From a checkpoint of a small transformer trained on Wikipedia: MLP 384 tanh GELU, learned positions.
Each number is 500 + 25 x the weight over its row's rms, rounded and kept within 0 to 999. Layers, rows and columns count from 0. Numbers have three digits each. The size before them is the row's rms in percent of the matrix's.

# layer 5 MLP down (transposed), 384x128, rms 0.0936, rows 206-312, columns 64-127
114:479511516486551537521504550495544489559464488457475522490525514442490490506462486480500475499509494523510533516484470469538559517510524503492529448501497489507502514480471483516524519504445493
090:508503532475490467472526540466509481512508505491494539506474523525510501514505455503512529536502528494474490455480527501527542536437527488497494560510518497506508428517527468467516528477517492
118:537516483478507482481571471490466529464546461530533485506484491483510489509501513531466525514503479497490510516495486493494503445496517473502520473527513508448516516496538483509515498502462480
101:531560504508487483489510488565514511460558507502531499508492472469512504506485481518469495547532493488492535539468515460498509457494506483497516497478504504469495517526522513450464508468483493
106:522477480516466479505524540510507473525443462517515501548461469492528509490514506517456537493489504465530524472444481451489498612551529490521453518505491453500506496499516489494499493532483540
090:548497520496493506526495529484477511505490525528487449518461515460491445508470502499546501533496519487498496529537493501482476558485518483519560501464479486484516503497504475506512526496459491
098:478478512518495497515519534494480534471486532497490502496508503442501514512470521493538505510465512502505461493448489453524471555452435517558483490497515513444493510506453497514507537497523493
096:508485509499486502536499522488492502442497462506494564492484523509510460493495504515518470472501517505523488487506499496540526521489507484583513541506488482486499495490556530492509517529473445
104:528530500480498514485450537467517496504528484469508518521485494510503511543539523471550520499519477529486514470514506524486465474460496536506439451514499505521487505511492494454545498474534481
106:501489517469519482510517521524496553445508533464573464514497500492543509482555504511521512497478486529516487461465534505482528478510517441529494532501511463471485520514538463499515471495462494
102:541513479536561540500494505500515498507494532511524492507524507456498507488466472522521543521485481490496522509488481447498483461499522492479477473545516476510510469510487528474435523516540501
097:490545458493508487515486474463518557496517506509495527469539550519496486515511446506489520497516505499483477449444499496491512547502511490478491494528474513509467495503548467511463477525499491
092:448484537501534484506521543459471509513460524501525475524525494518493472543453513513492505493548490543542507515508545463550503508534495515509501487477521473524495484509483477484452506493476467
108:487495542510500495494471522514538517499451507461482478477487516432504520519489493540514475528498473495497504519562524489475494530497501500496515542534471483499527476479536501502518555532475478
098:488503504487556480543512528519507474482477527509498519453481505514538512470511531507506497517491450511459527490537501480500493485452544494532495504473471461438485489489486469462476506481484553
095:498532516509536518536542509485464516486483503467504504456498496519527531537449511508503485479461547507495505487498485500501483531501551468512508506494540491499501508483465521482509517495520533
099:481502530515498472522456470464499515550539483484497475470480512507508494498467500475507556520513505514490516543489496483552488427532496510500537506499496512508518518534484529542481494450488481
109:502506517510538495461537470530495492471471471472526511478530466491488512481489512480496482556495508478492498536447458474522538486510539546509527523503513494535483483498536511497463507415528455
100:498465502492497485433477480499507520466537522508477518487525464506503509485480534513491502491488473494498477520539486474488517511486501513490498473463497473512447511519512499500500495511489478
095:495489515471493537507471493477443514507534519525499534453519500520537505461517484490485524494488453495479516533497477509501534603495532490488484499476531474525515499504497517496513508497528477
115:521496505500503520484474512479504503519507515514488438498497479512501522529503497460510511542501541443506501503502482471513536495516544506506460518569494526472475522513541499507443477498485475
102:484487539538492510532497509513486502518464506505471493502451483505513485508438500480463515489493510479530497492463512542515517490472512452472483517477528515549470506558486490505484532483496498
108:531517489480473492505467497466504477531524508443498500547480512467490512527494453506479460496542494469469498497512522564503506470457540465461487535463499499472497501485522498456488494463492490
104:504486511502494492492484487484512462494523499555479519501534490550479514512461528483523493501520433486484517539524504516468521491462473529523477510512472468463493480474517487520505517456491489
106:513539480498513461507488484483521488536501514516490477468517493517493502463511518531521524442502462511489524472509530495533484472491471487550490484521473498501523472448474469499475528515500464
091:492508485492450495468468503557514508510462530508526545501529540540492505474504462468446518485472507524498522492498503503501499504489458491486517542500505515512507480468453532484471485496476483
113:505493530481470497534480525494529503495482498466505515498487507447488496484509542447557472525521486545481474485530514506474507525546519485460503480495486484521519472516555499487460517529476481
087:510554517502528495502482507489458504493481486478536466453541538513509489495510503508506495524510474485513454487441520499480496503532473542485502490483497476500520457546473465521532516524497493
116:494456468513503527481501510507531516485464510542496515520510530525471474488525491462508498538480478500522529485463477502465484614500499506490465521490496519484518492538477530503507513507522480
092:482519501481502485487524498498467511506440488475457476500494494492522483507528519472491485499463472506531538501478495473471509599523474528482512485490502491531479490544463505532541520539452508
102:474471499489497473529518527516503528526461496511515533475524500508513493486491528500469459440480534495530466512472485488525479561551472526494509491521489488513499500495476526489496508553495549
098:481472440504513514502540529501437498501511494458494500502521505481498490532518523543478469502479502484528507468480527469471509554512491494490460547450475535511476517523502528516468519549549473
147:527458485510531491509510489461487543505545509538540499508518477481504508470514483538503464492456434473499470464471553493516498455484519519479536515515525504487525500506493475504542524492544511
095:530499481488494476468480506534487498453513483515494468492466542508498483509503528515526508503510518494514496526462495450483479480507460513514559473498496501510524458497505514516471522501473484
093:504511543566525506524519500515520496498506491512486518510467476523491494503488493513482530522460518505527495521493526478476468573506445497544558539490492510467494460455532463472513494527486492
094:502473510521496474471500480535459464468497533504528518504513523461525471509507470479521492479505480533484518501502450478542492544510494484471504502490493496500513485529485475485505460457471529
089:518496497501491507475478510491542515507525500529490500429524434516495535529517515474491511550484559510524544501494504462505519548566475496490536535464489487481528481503449505492491499487530505
099:511493520518482479462468487529477443502524512520523515511505518484507525506493495512477522530533507483500509522483496479525482482465520497535449486440523494437516511520496525450489506473501490
096:491538507510476554455498439508489508508496531515523517494530501538486520491473475498546495503484498483530521495562496516473497500500515468517472484550503495525526528485475524495523542491488492
103:561517496489522502514466553519509465521514497488514455475515484505515523443526547458532525482511483485468461518548479484495466508494490529497485515509504505449484507499470458514523492486448472
091:479507501496504549496504487473509515464503486465499451521461505495529496485493509533487454518460493498519518483476524531453496571488509522542487515504511499505516512525493507496548493510468498
097:451528503453522505499490494480496477500497496486520509452512436580496498517514502443506484482529502550509495533506495486514504462473472527482466520458468534458532512453499538437515518447518501
102:505489504515497518493491489445521440471446506486466489495522547534505489493516482518482500493487505516496522525502473521494485605510482519514460514475477484482486454505517482505513536501487489
092:478551497499526512494477538496477518469532526528481484506511506477488511518519510511465494490479511513509502483486467461496507510509484452506510537463529486522478489477467469487503518508548484
108:435477479497497477489504509514458469485514520511506514491570500524505544506505498519477486515550492507500486500477523482478491439450495509494505452504493544474512550515520511484507463486494548
092:511495498512460497512470503497480493475443487530500526509521502513475502481499538496497531472506479487536480501500527512508489495496494483499494521486490505497493507463521498501454492491493537
113:439509541547451497476524450479500493514489452549507502486534512508457491480488507540482519473494510547500518520475458512511500498498523469517515496458471501558496502500485475517465516495544505
107:515496498505484488472444498537508476538477528496543537485507502491489519451510513512451519488464460548498486495515545488507477497474498488469499491495501512506485462498516482541491470542485507
093:479471462505471495527449498499475477445506521515517515502490500483527505506547494500506505509516470465465465500515518517458506536482452518525495511522503538499526490505477506484545468493473538
108:481528499509509515495540472494486474553474485511485493463517496517544441492508507466480520453514478492529504554513484512482512449489507516485505484529518504532485525561507489493527458488472526
104:492495502477467516532496474480480494481439454509501491480460478480518459473495535488493505496521494492520541517548517482493474590496504459487483469510506479469470528471474475540505498493496472
100:497437486507441499486534522508455527475503479498481529497470486496498519510516464489461502493492481521505524495521494516476479493491458503502508519491533576481469538502478529496464454506523492
103:501536553471502481487508502459516480501507450471468532493488485509486514525530472474554477531464474533488460535493508467460530509476459487553497500471478528499523515469517524517542493503494503
125:468485519493477474463486464483469523507528507497488478480489523521530461476486504480495529502468466520481532512451522476521500430517530527475538475466513505497473511527459499564488533458484447
096:476479550501541429466501490470533525462492500500498492479505516471495498471506504512515528503510489555500480501505525521536466494511519514506484506481496509511567524481546503530492529550464483
094:470525462492478470457548509490497495459523472509528502547527460521552493478464507523493505529493525497525473507530502521526473511526541480497531504526516486545494485455468489478497522509509527
098:490504501475484518515497531507465499504547498501467510483531461485484457515467467473493518465500490504522507538503507507465510503501492536559523499541523497458461524536481525530514454481487533
100:515495499482483487547465492521512473487514509542524518495499471478529474486517462505497500538469541487515531507506529529465497478475491526553518485498510499529538537448520479462523521487527520
104:510504485541498555517479450502471501517535524494530525512472537535524532508478502495483533512491505484444524506508518493472500472473533489456499509500483527518487557463508522474483485473539520
107:552530492479489510487491504466478465493518505479487490504481463530525469502482489471520521455551462499501502492493506540497487462485497490492533534466478466514486501521521491543495491522459515
095:486510524482460530489507501500515494499549443520483518483527516560515523526488492477521482531473476514530483475530474481496503539458470500512530492489527542486474495460543536509478506488507527
104:517491496516535498451548478464523506516482489442498507476485525502498463532504537459451481539515505514539495503521529504523482494531424501434472498530491459514488455482488510527495517484493488
096:476474500504495486495522527525506519501517464514510489505548511505459514518475533473495472499499508523506513488477489503469496516573542460511483464454546521482480500488491506464523467542470491
105:514495477472491462462517498538524493526505512466472509534486502559500443519472515486472485484484516481502483520490498505486516493532504475529482471512520519534467502503570493520512511489518526
098:501508481468511459475533493443549476476482512489508460527458454498501545519504490501503469500505498517495454502481495538486505499499506479486532531453493478499486434521474529516526502508516516
088:473527511452512530491500488464543542473534509473496521522478502499501489521505477498502501499510497495504477487513513537521502551508481474519453485513530518536536539533485460508490513517470502
105:510502499508499500497451503479514529525511499474495518502453478492491521478464429491541550479505502526476469489509453526531526496479484491477511466528478503504537526503516514463554530495525486
098:555498520566545452493527509509500495495516540464471562440490501514496504523435465512458528509493517497490526503521525520481520514493546468494468512534501517509489520465497491487513479504524508
110:491510512552451510504548519522509513487497502489454471504527527471463522508510496455511449478496510468496489518506502464531537475483510497514485452536489506475500486489520478515493495482476518
104:511501554529443528526537534511520467454530513544522535514469504510474506506487505518490482467513504474540457498469520513508525501477484469480501484485476500531463477483485464530498481498497486
104:489522491472453509458480473487540508524483519493484535515497499508469489493464448514500514490514499476500487523517507555532480535495503488510505492460494516472543503491495495486449558481516491
095:514510489505482487493466494516523508499478491505520505445545492508542476523496528505557465511532517481496505502480451470513501478497473483462490519455494513507542527516443512516508456523518508
099:524478522465452484540497498471510456511479517495489467501502482533492456525499498475475535496493538516519473481500515511499458508498462469506498515522505455460527478486486463511538521507509505
126:491483505500501503496490465507483521499495537511498506504516445461512483504500439527518533498498552513508517464496497536520511522483558471502472497534475481485481544495485502464454462437512478
109:487489548527460581476519478480531490531498512546545481470471504525507515479502487500501500477467474539459494516546498501478482475444468500483500525482464486469496512527493510523523477503473498
125:496490505507513511502469477489518512555519482503476470477500478525497480481489473503483504515515478472509491468508541504545443468493500478458489479482500527458496504544498471523481489472500511
118:506486543517464518478489524481524495537493503485462483472486486477492498469515498490508513489484462553489481492522488503480488493485532527498513465517426502466457492455491470514451498499540512
105:502473475535484489507478483535459501482524475471504547493461451510483493508506493492527437496443525561497491523513530482466510484467491496502513520480461525487494486523524510494474490520458523
096:453572484514499531498504491501521483500489505497496528499492517524516541510516473504477501505497509478484499483499490470485527435499449522503458515515500543490488487475518500510446516530450510
083:495516505481457484513458498512504507454473513457477491501519544482516512508535493518532486497454492492485522505478546512550463510482531523491511453494504510423490462488526513488492452523523491
104:489490480494492516505506414497509500501532480523481521516516517471507495514519518510517462474539529524472508502492476466475459532504524510509528492463541473437495503472503493465481578445505488
099:483479517529519515462523475535515496509517548462452441549465496499498456521487458474524495531459517527516509498530514494525528546508488502467491512468492495507495490462507493489481484476499471
100:459473488539515500487522559492492541483501523521535468527445528472525482530463518520510515511477484479505516487486510441508546503481514482538497489505556497453488488526528517481567493465498479
095:505508486499520493474508488501490513488540522504433447481542472491507488501519484482484488488493526532491548525501457540471530463493497528528508498484519505528517489508456523540508496501510479
102:455491532521485523577497509499521530466451487467497495494480492483493530511482497451494467483482491512483516530490484518485519489456518462553494498534486453535503519489520530526519520467479492
114:504510520472480512511452477483509515498474498502518508536563490514508523538497507480547492483503492482501468481514525466524507476512469534518530485457485510516475489498498508498461493511459493
092:564498495515519507496505485505484485504478511487513495481471466527496493492500491452522497531504501495477542532516509488522519493483480483457452539481487496528507518457526490466526475492510500
108:520431494556536487468520479525517519491496482480492535470470532478481481477521473527502538547492516486550492495498511464489501533508479487510472488517518486477490502477483522463466470503507512
094:481490497494496505574544509453478525479453497481465479549482496482506506492509485512501493422543467501509512480449512512518522526480497498521507493515474506510529522538466527462540531496519473
096:500496493521505513513508508494510524517531462510487459491499505484491438512508523482448530440491491478487524485489488479519513499523519523478522554522499458504492463475498507494525501522489478
099:499451530487459504528482500553446520518487511520487467492544510500491465507513507509483436496494465493509503444524525468488528527495502504554541503514447489510499493486467488491535467503489481
106:526484523491502477491509505497539504515530507493522500488474488528525548496497500501532483513478518527488488499492501475556490518521508499524424501538540484518472515420494495514476499517484407
102:529498515492507502500496500511511494516551503552502463504483550508491472527454506513489492510524472484452481555512510550490506457496546534542523490479534477452538480532514467499485526454504472
109:517498513511494505483551491530514508467514495515491525477480471458534488500522465483488455487527504491499529518466502459518501503453482471494499528491476539500473485438498511480473516546467506
090:524497469500487500494458518486466531504460494543547471507485524498480464482431523488505516502518522456518486464508507509484503545476499479492496476543508508505509487501486490480469463499477519
102:466493498503480516500553516495520510524485499483469553464471494491530512488502501520512464497492478514468506443512453534504486533474478503525482541507527512524512469530479453481529516486492493
102:509496496512488473495512506507470503517476491516502537484537480517492531487501510490504555518531503509489470508531495525521494543487475479479488519502485501550498468522471508502486506513465508
097:472487493528510470510449473532496517505549508536527535501453526494506494482526499494498472499505513507511446535506533504503467501453478502481497511461512469486542492494466520524520559494477543
095:491459416528536500491541557487467493470524467528514496510507514472516482521491481493544508510512468527501498520560501505510492532496527480522500505477509512504491486520502514497480483492504443
068:517503541495522490481491479503514504447502498505478508477494507490512488523495499516534494491470516539459510480500504502484522558393515489495473476512490504505533506405491518509540524497469488
095:481514513527480474490515462504516527529477501487526479518489522529527452517532466480479483474530505473506520481454491517477496441512515491507481474517490488471508476490516554495486503537474534
083:505468517508470513469505483477498521513468480496458462509501456438501467513516546486537466489486513530532529483494478496528502503478526537514521489463522496529487432470529469499508540504515488
106:493543511465511495489516548507520528515481496465512526521516541510503502474482489512485510521500475495527524441498525453476501502529471517502498501528494478478483499493519496534474499556471510
089:528537504494467486539456473488513507559451506485525460513482542496526483485475482516468514481493552491527562504520462482553507495486470445506505508504483468485535503511488506486512529537503496
110:500510535467486446487453480516498476466512528516463527486533493481497532564463545522500505499496535494508516466531493515533524480483489510471538497442461511529496482550505504488486501507507518
104:512495500513502475516524514474494524470529520500487517494493479474525551533535518522548534524533518488490505502486504490492514509490507522491539495544469535511512468500528486513526489502481524
115:508554457541489483481539483490509483495528478491491497510529484492515466491551499488511475484510482495489501474481521516539476503517512527487457464574470573496496495494555486508456504496514520
# layer 5 MLP up, 384x128, rms 0.136, rows 207-313, columns 64-127
091:513536556491536534522490492539492502477510509487500499506478523488501472454500471520480478515495515507479435498462506531476495483453517494515479468531469533492477517494489553465516520489514508
109:539491494521508528498531530515509491479523496540517456529475490508441508556495492497507489514532464497537490503484509520528520470485513547440474489459465573573467474505458514496496494513495499
100:482515514492504520539469511474491548528516477517523504495473486466505482458454510531485507546467548470483496494481472476517486505467556479465454504496566489503494511509442487495523540477506520
102:521534439482507524505538533465495473495494509496511418559526489485534444496529502512495517506561475465497485482521513526510483504481534489490489493476541493522496491513480528553529510496500533
091:480475492451494473504526511549519479503483520448547508520520514542490496499488493515528505503523510505518487525550526511531495443523491466443514497564489503565492535469547544522491468517484505
094:502484521468500515525494489474525459499525466506559517523505508511483499527482539493514516522503463487490531517503468487495472461531498484464478502486488503519471491500510555467530490485495521
090:486473530475476532491518516519491472529508501476524491495512522551514506454499515543482532523542494494530515485458531475490499459534457477473512492516493502533502526489460538466500472494492491
106:450510450504584537478555488512499494480482491492481471503490510517505508477504520544475495468498532490490456503472519490479457488464516500467502539512491450506479523491521512502488480493532476
108:452473480501532484531538498495455504493503509484468526509547488507494475499534488487486496491498491484483542507505558552515445495500499508458539479498503498519504498498532497541569509461514508
103:470536453472517485472489496542504493519532458485491517507451502505485476513478495522535526503498555505452531528514506504492516476500507462513479499500498516519472490470487532467512451493542538
097:464507455508485502526475500522508485522500492466469479507455492485450443490470458475496480476528537533512480488544494521490493503483513501491486485551561479530490515499537477526526489496490509
092:477524508534498501510513524472474463504524530498550473530503451480481449474538516507524516506474534502515501479495464477507495506485512519465514485496469503522517517530471439511502524451511555
105:488472478451543526531498509476515493520504514484506457488475488556523495518479518489458553539512477499535496538530519543521533478497492470459499483472536505496519496493525503527539469493492494
100:486477490489482498489494528513492555545539496519489506493563529457499471535484515548494491474480520492485478544478467502499485502466506512510513517537537495478468465525488521506537503515514485
093:500494498468508495514501496456518472483482523494476506555518498519499528523483526497465517522527524457493479500520521519521456504514514509501500472474513514520509528479519519471482491514522511
097:489484504438516479479526512497503506507506489490534511533537482502514476480484503497497470491515483510501481493500513523511506477488532437444473521501519479490491553474518537560503489519553507
111:484483471531489480554499513465476492551512526512500439511470489524480475540514492492503511503525473517509514472521529523486497501509533473510529463509479468505445446508494520530550499504503496
101:459486490490528557505517531540489458512476456538497450523489460544518454486507475489499490531545531506485479499495544471506487486481534504499485498537457517490497534523476466502515524451550508
092:498510456516526513517505534510507533486511547484500502486507475530479517536533495507473509501490492492516495489478521474469513507496485517492479501539538482493461506521484498513520495454480498
107:450500465494507479518507524512445502498531463509531519521505477507517485514480518490503526467554491508493510493516516524478476506486545522520521520510528526496450506513501498522533532496528548
099:492528435505483475501534519496447490502513516491480528530469515495483520509525532542513509511495498510470497497487513473481470475473490526530469504496457509501478490513469488474567464474515515
109:483505497518500549515538495484465484483520468503475473497495548479472492518500516517500527514494560457490461508509533469506453505471480504473499520511504519536498466482492465522471509472515493
112:519523528477549491539485495465476534488527491507506492496490507519522500496463491535510533471522496471471500507531439512518507481489527488496492498479573494517489425485526507478514528498521528
106:480493467485485481510554553496541486491528504503539503532485468523531470488537518527505498502523495488505497489481526507512486481488486506537479506517507507483504526522514457489520500478479495
091:496530491485530518499482543464499492514502500495532478531508517501492537537510524537478495514524484520560496476501516518528464483482485486473482514513491483519521507527479481515511482490462467
106:484480478524510503508526492499474519542546467503491497501488492482428490541508515554529513524512487452530458496463513500506492500479508524485484475532524510463474509539483496553558509443531505
088:485547504501456505525512480519511487505473477489473511520438538543514464479475500514445499493501522511494515489481503482482447498476492460512519470535508485550484497495560534529485451473522476
114:494438504488493498528483527475483508524516513505506490492522491513461517513519518527502527494497532461500488511521487508541500514473484506470559481488477493486472495474532487495491533471520499
092:490508502494437488497515560500535481515482438494509466580499502528512498448501504517500497493552520492506519493519463529490497502495517510477456472477493499524493455492454496527499486493496521
104:488490482501514572503495508512525514460500500469488521526520506513450517524447504496498521505522528433498500539535472465529481481522528444477491456512549483521499459502473501492531522494496514
096:462480504457481494516472514434523477526512478505534485515482488533522532430512530523544552515534523492544497474482517526503506470485521501497502505479513508524489498483515469514511492491509540
108:515465474490516509506559517486473503555526531532490477543498490513480500500496484505479533506513464462520484522463537494500496473463484507484502502498493494503517509505501502493534478451516473
097:458515500452508517563560485522477515551512475495535499560557497464523495498457505492525488522547487463494505482485472519495490488510517509496471515472535512501481496502501519494516482472502558
093:494449525420493537511483542540493549506502480469515544508535507492470472495476460509497532508527522478529504509520475484498477481549484476507487502520561475535513506489460517480519492502495523
099:504458497512532513517498517463518504500514496536491483502481540526503478480497445543488515517536467434475509489562516528463498517502473494490479497486506523474478510525514516495444499484504537
088:524454486519522477473533515485520449476498521505495500550476524490479472508523506517521504507533444464523448481519497543503466498513517501500509452501469551507465522511501475486525507517537515
099:491490460498527468499520514516470521505503510517501503483523493504534559501475498522491478502498521521495481488523463519539503467513462489459471486514470518527485527493445524484509463496490549
098:508523465509496501552478482497478513491503519485458484539492483536532477526502535473539520517516535493489476476503512482490504495526547486480470481468482523484449489502511464471533495493509525
105:477499463524550528484505516487457518486534508510476506494477522504482491503466472551473531485525526518508527521483461490469501479455463532519476506503532508500461462525445505472514512503508528
093:483502501450486512509532552526508490521508478476490490550494541505506494521492511477493518481525504436498503500504467532507551521494525495495486496542508460535494532502449522518526494510518514
098:506473533491497466516522506465465548508503480556527500547491516487497545482484517522502540497520503475503516529485505515491490472505514497513493443504496508488476517489508439503506509518491534
106:507487484491512509503516500484498496528504487539514514528491458529463510475526536482492520490518463451501486509492505500566513518484511472496550465517522519488510491466507464519525503506522493
090:478470456477476478513511490439486486537513509505557502521498487526494475494533478471562536485510507469483495517484467495493524487509536498483497493502452483460489496550491505479516500505525537
106:428509533483494482486512529495435523580509501507491498534485524479503499494514512510539503511481521460501483492475451541548523507469526505489483498535523503520470480528524455498481493503508501
088:501471514483542509472466492529504467539498526463508483479502523559491460483534536525493530544522488483541501509445536486489446472478472451494519502478489495522441535472499518546533491512525516
117:462441488502510526492521500539500470544519518492494528477492542531452538493506531547495533498508511482486514474484469514536516480507486454508556507479486546518494461478504493495532479499518523
111:483518489480535541505517542539507514498504469534510512492493503532494511476440489532484495480549503487506483495532502495496505493466517463482523530521496503490492478518484519512517489498507489
089:461453495469510530523566570480513492505515479517490449533521518514488533469494519447501528482494535523489511477507523475464480534505500504483462501502534461478475543484481489494479494491521528
110:468499477461565535486457532494508471533523516494470524480539486532461486535494478497482498480486468484534459488516527546535500475463525528500541473496477505489502495513519488500522512514463542
105:524500546498512519527472498475522542482500503471501484528454519493492477493496545510491557502500494483496476526465484530465474482459569437522536471464506469505463504498464498466505480511491500
101:478509524488502508540481533537510498485528503469478476498504446530501452448521482503469491526487484463484487479476448494524506494489540515440507527521567489508487512503515511548493519470522491
103:483513521541501486531528491449491478484515507497478469494500491496496462521493489498501541494478575468480491537503498503506500460510537492510476444524502488509478486516491513478533501474506539
109:502513505473507497476532516503508479514517482494520498519533457511486507461473530528541496465509554491495464477471526497489473451505533436439501512522512525519497504479530499555527478501522511
098:520505476515495487517481554517477492521547455493520475519492480507443504497525458483525551505455453493456442531508534502485522480487520517522513464509535464476463428510488504502533532447516504
100:515517474465551535497525511439500517540505489472504499493462472516500527472489453487449539519526506472494517497480514507503458480521544455522523505476527494510492485481506480540539460495535474
096:448490457524477501465486495508498499513518496551491475493472488530519483497503512522516469501487493531514496511532529502502501484497490507457501464511468522491485529489550511490532478474482538
100:485485526459488476531503502472558482542507464511520464515498510540472517502537497501500498486515512496487511494514522534484517498525559506465512494475510527538497465517498479478496526452461487
103:487467456499508478521540542486495495516510489489486500484460496486469435481518532480490488459482528516517498488504528507513513505498522523535484471509510485514504490517523533514554465497502479
112:496524491498512455528511504535469531517503516516471494523490508507481480512516550474524512473504517476464511456536512474527456504470498486496461470533512555518431477519535488467471495471545554
097:518502524522499519489467546524503521529519492459465520487501508505468484479482517516487483469488521472542439526449454460516513483476526516499514518538498527493453549494452498546531513439506480
101:491515495445492498487512508471487487518522534506521461515554458505527496493468493493530455497480458472506498556507538497552522460494492512507488478525523510510480469520470513494522496489496478
096:477475500494500519475479482489461483479481478492509514549563484494478464492507491496474491477473479468498498518516515494532501484473499431469528482517526530478502491445520536529511526494507568
101:475458488487534547488502522503507487528514507501563490544487540473495485512457512566507514519490474475498505518516497469518482475480517491520495522566523498466513469520490487462535525491512522
101:524503495503502460537504529504503519544516479478550491489490499520473480453538488483451559486518482507512486454524473495521502490495482488498510491514487509492470528521509492537506511501514510
093:510501469483504521526523511544483520480512491511476460531466568518504512509489552562472473511539503462475530489510504487484496507494475478495499488475563535480483470503511473557511525494490471
108:477484495469490500492500485512502508578533499543558496539467548529508501513507499506535495532508465498505518488531528509516483469507496485453568486499489501504514456508492479506509490446487489
094:472536467482543537533516534499440524494510507509492510515448524498477553537460490479443503507520524486508496507511508479500490483472473491494515493517536501485480493495494500504500484470478477
105:451491508468523473494472484489471471505569538506522496481481495539484484465479511502473535514509497463475497496518550532520468487490522493492548503502507559523482489499483480506515516473544570
103:472477495505497486495509481493469514522536549505493501481520513510502528476477488503462545511472532467470511476483495456515488501489489491498477502547491496533483471474528508494505510511516487
097:512500498459497488528570542483476456510538487479489475508512501504406536478528508462482487502476512509515509476460511546502488482492510506473533505476479499496482482498497546547504512473532509
096:496521489512504501523523534454483500546486524482526483513455484531525519473513491525472522503440534470533481498451491466534458499486510522502523504522497459505448479516503467487463480495492538
102:483518462518498524524489485481488521512506513467486510525500498512474511508441495520499495525500480474502495531498480503545496483452525528502511469461540468499432490501494484482478504441522539
115:468477470456528489500512502506511529496538532521507514529476473517481486494519482461496461473484470557498501512470514493518501447478522521504532522493472525487496513495514466493511539474553499
105:475492482473491516491515480509466516557560533485506510510491507505538490487506508510526508524455516464493531513474518503580520486497483486523520503475541514515477497458509486504502517498538536
112:482476521457497498483480528498458458560508458504520493470476451517504475515504504476437506500499485487477528522509502486523496469511508495459510474500512492482516508464532485562565518504502520
106:510486522447548477502491530520465510489508487470541492518474474566522488483501490512530522536502513509445513484497533506500450422491501494493473543508533497522502485482550526543489471465497529
105:475492495520543501543536491505436472556502514504494517519461513519525450494489477494488491513486539501467504499531527515496427505502524516502483508488524517530507468486486482540524508487510499
097:494473510472499509505521486530480535497502513450459521507498493498444477525517492508512521502496518515517529478494477500518493450522490501505530495528488519505448544494510485476520451499500523
091:492533521493504469496535517508482519542526479475509468487491536486472499516473507494503479502519530505485442505484498468512510495460500445486527504580452454558500492507447500508487493510546498
105:481499489517534523499494526535488514482516513484514508505505533506482466488513477540507490486490456480520496491540491540516482507488474470527553465519523552519493529472485491536514512523491520
095:461484490532525537517544518486512557495487496485512534502535514564454466495515463497484508475494507487520536506556488524504537516497497475473494483505541520491473507504468514513517483490492500
097:512501509508558484529514537504479473533492463511484465555547464503489505470522490490448479500510490486514472478510527479530465504481496484478504495519504489543541532475488479567475515507536524
093:507521504466497528553523532517523430491505452525520450561516475490477532479542484531504513540539437499537529526507504550495501490501492516466508452485524462504508483514456504509527518507494501
103:540500498511493509528514504523498474515511497508478530521484515506507456563477536513482504481545531483501523492554465474502499497494501506504483458476504487533468458511524485479499520510505495
110:420500493517511531542498458471452535540522545510503495498490504491479506491473554512504511538491479488499502523512500499519471467468500482510501482536503527511468440496457494472548525497542506
092:491499526537509510498506518489447497537523464519495512541476497506423534504490529512476540513512472501509467503515512492526499494447495521528495498478491528502493448528517513480480505448481482
109:486501507484503500501467531495507493549525505498513473477515494521517483470501512514501508445483486455503515487501497497550495494480536500451517480515492484519477496472540508567551519513523526
100:491509502468488510508495482521450459520516468511534513513509483507508463521533512492467487514504497514504504501530487492546471493472501530498540463468520522494504437525502504515524517447494486
096:529472501492518462490511488520502472458522501554522505556492533499479507455525489477513515523559466472432541487535489485474474491502490456474509486491513531507521488513500521478512481484508530
101:493540482455509512493534505522467478524523491521481527526544509465463480528486511529516482491554490482515494529453474530512514480465487486474520491484481521500494519493487486512497473511499492
109:486518493491504510492526540511487477501513454518476481495522478499527500528464487497499480531530501500525474529539535497508442496491482493464497483546502476513529526493488475516503475488534504
103:510483454518512520494550508502482459512567515535469509492502513494466468506478472492501493510503489494537525497510497538505480480477491539512509494496481495560464453494486521485545530505509536
106:495458530473531486513514495495520506527523551506537514494538510533494516459505499497490547527474471465482498513514496484526487480512482477494520485498482509532503539492472506518491515503520497
089:466499456437508523468515503483508515508496496506476559498507500503441509489459468506482505478526455478496507519491491491480477485489501479511465519488501483502499534509497471497550486494593496
101:455469507476494492519536537509488499472515509521512516541470502553484500453494521508498501525496454460492514523517511532544513480502463496487536471501566484503537483479511539533514476472503468
102:488503480460489536497488507485480454567520555451532514525445499502441538489522528499482503482534496503540534498462489467498483503479514463477482501493520494507455501502460488485489474518501493
097:515505532502508497479494516512503497560539510501555517510508504517535476523485497464484503553533455477512529530516517455502459473510527523484461503485479478534477534509463484516501502492524498
091:476516494493495479530511460497513497499528530482539513504518474507483497505560507467496464500521499503497490453520520513543486508476501457509537445546462530501506507530473450535552530467518535
064:511484489520507539485500468541466457517504465496513481495508469488528473491485477486459502514503478459490467513511495557509495488589523492493533489536507515477473507547514501478498521507516475
097:489547493475498470542523524482449532466516478491508515543537506477503527477487505507466450528477517505499469484478470502511507479491491517454476466503539480541498563497465483491490502461469510
095:499487466500486496546519509524517508472509461520499484527538463524465521506505526521491502490549550462509493487508530521501490488471497504510497515534508541522501483494447502517483532489485544
108:433487469466516527510517483483492510514505523528500497509514510551516481511486537496459488477485519487484482533528449499513512494458507491550506475531501535452484482528491470516561530436471482
094:491498472521547503458537543481495479495519468520493493509517477490478516462491541540530530499509495473450457515507490537481496480485557543488474532496527563506478501458494493502493461421478513
112:458528473504538502545511518501472486491509453499493521500494468500498479498467461529488545488519524445489465497534477463513470478488525508492515442523529536490514467502548457499476533458563519
106:481497471514513493523506492484485484516494524567486451483469542522495524502490544534492479473482510488502462504511495503478488491494501516488487434520516535516437479520498534527534475479465499
112:541478465502485494520495470510536485514500510501561484493482531525453478534512484482477517450494440503533458495529482516538537475471473504491509502504499511524516470515467521512506500498562523
108:522491473510501475492493481512490484519505469543503497567522516500495501504525477549470502520530511490434477517517540533483467458473501482504490504490510548500506442442519500531519459501534533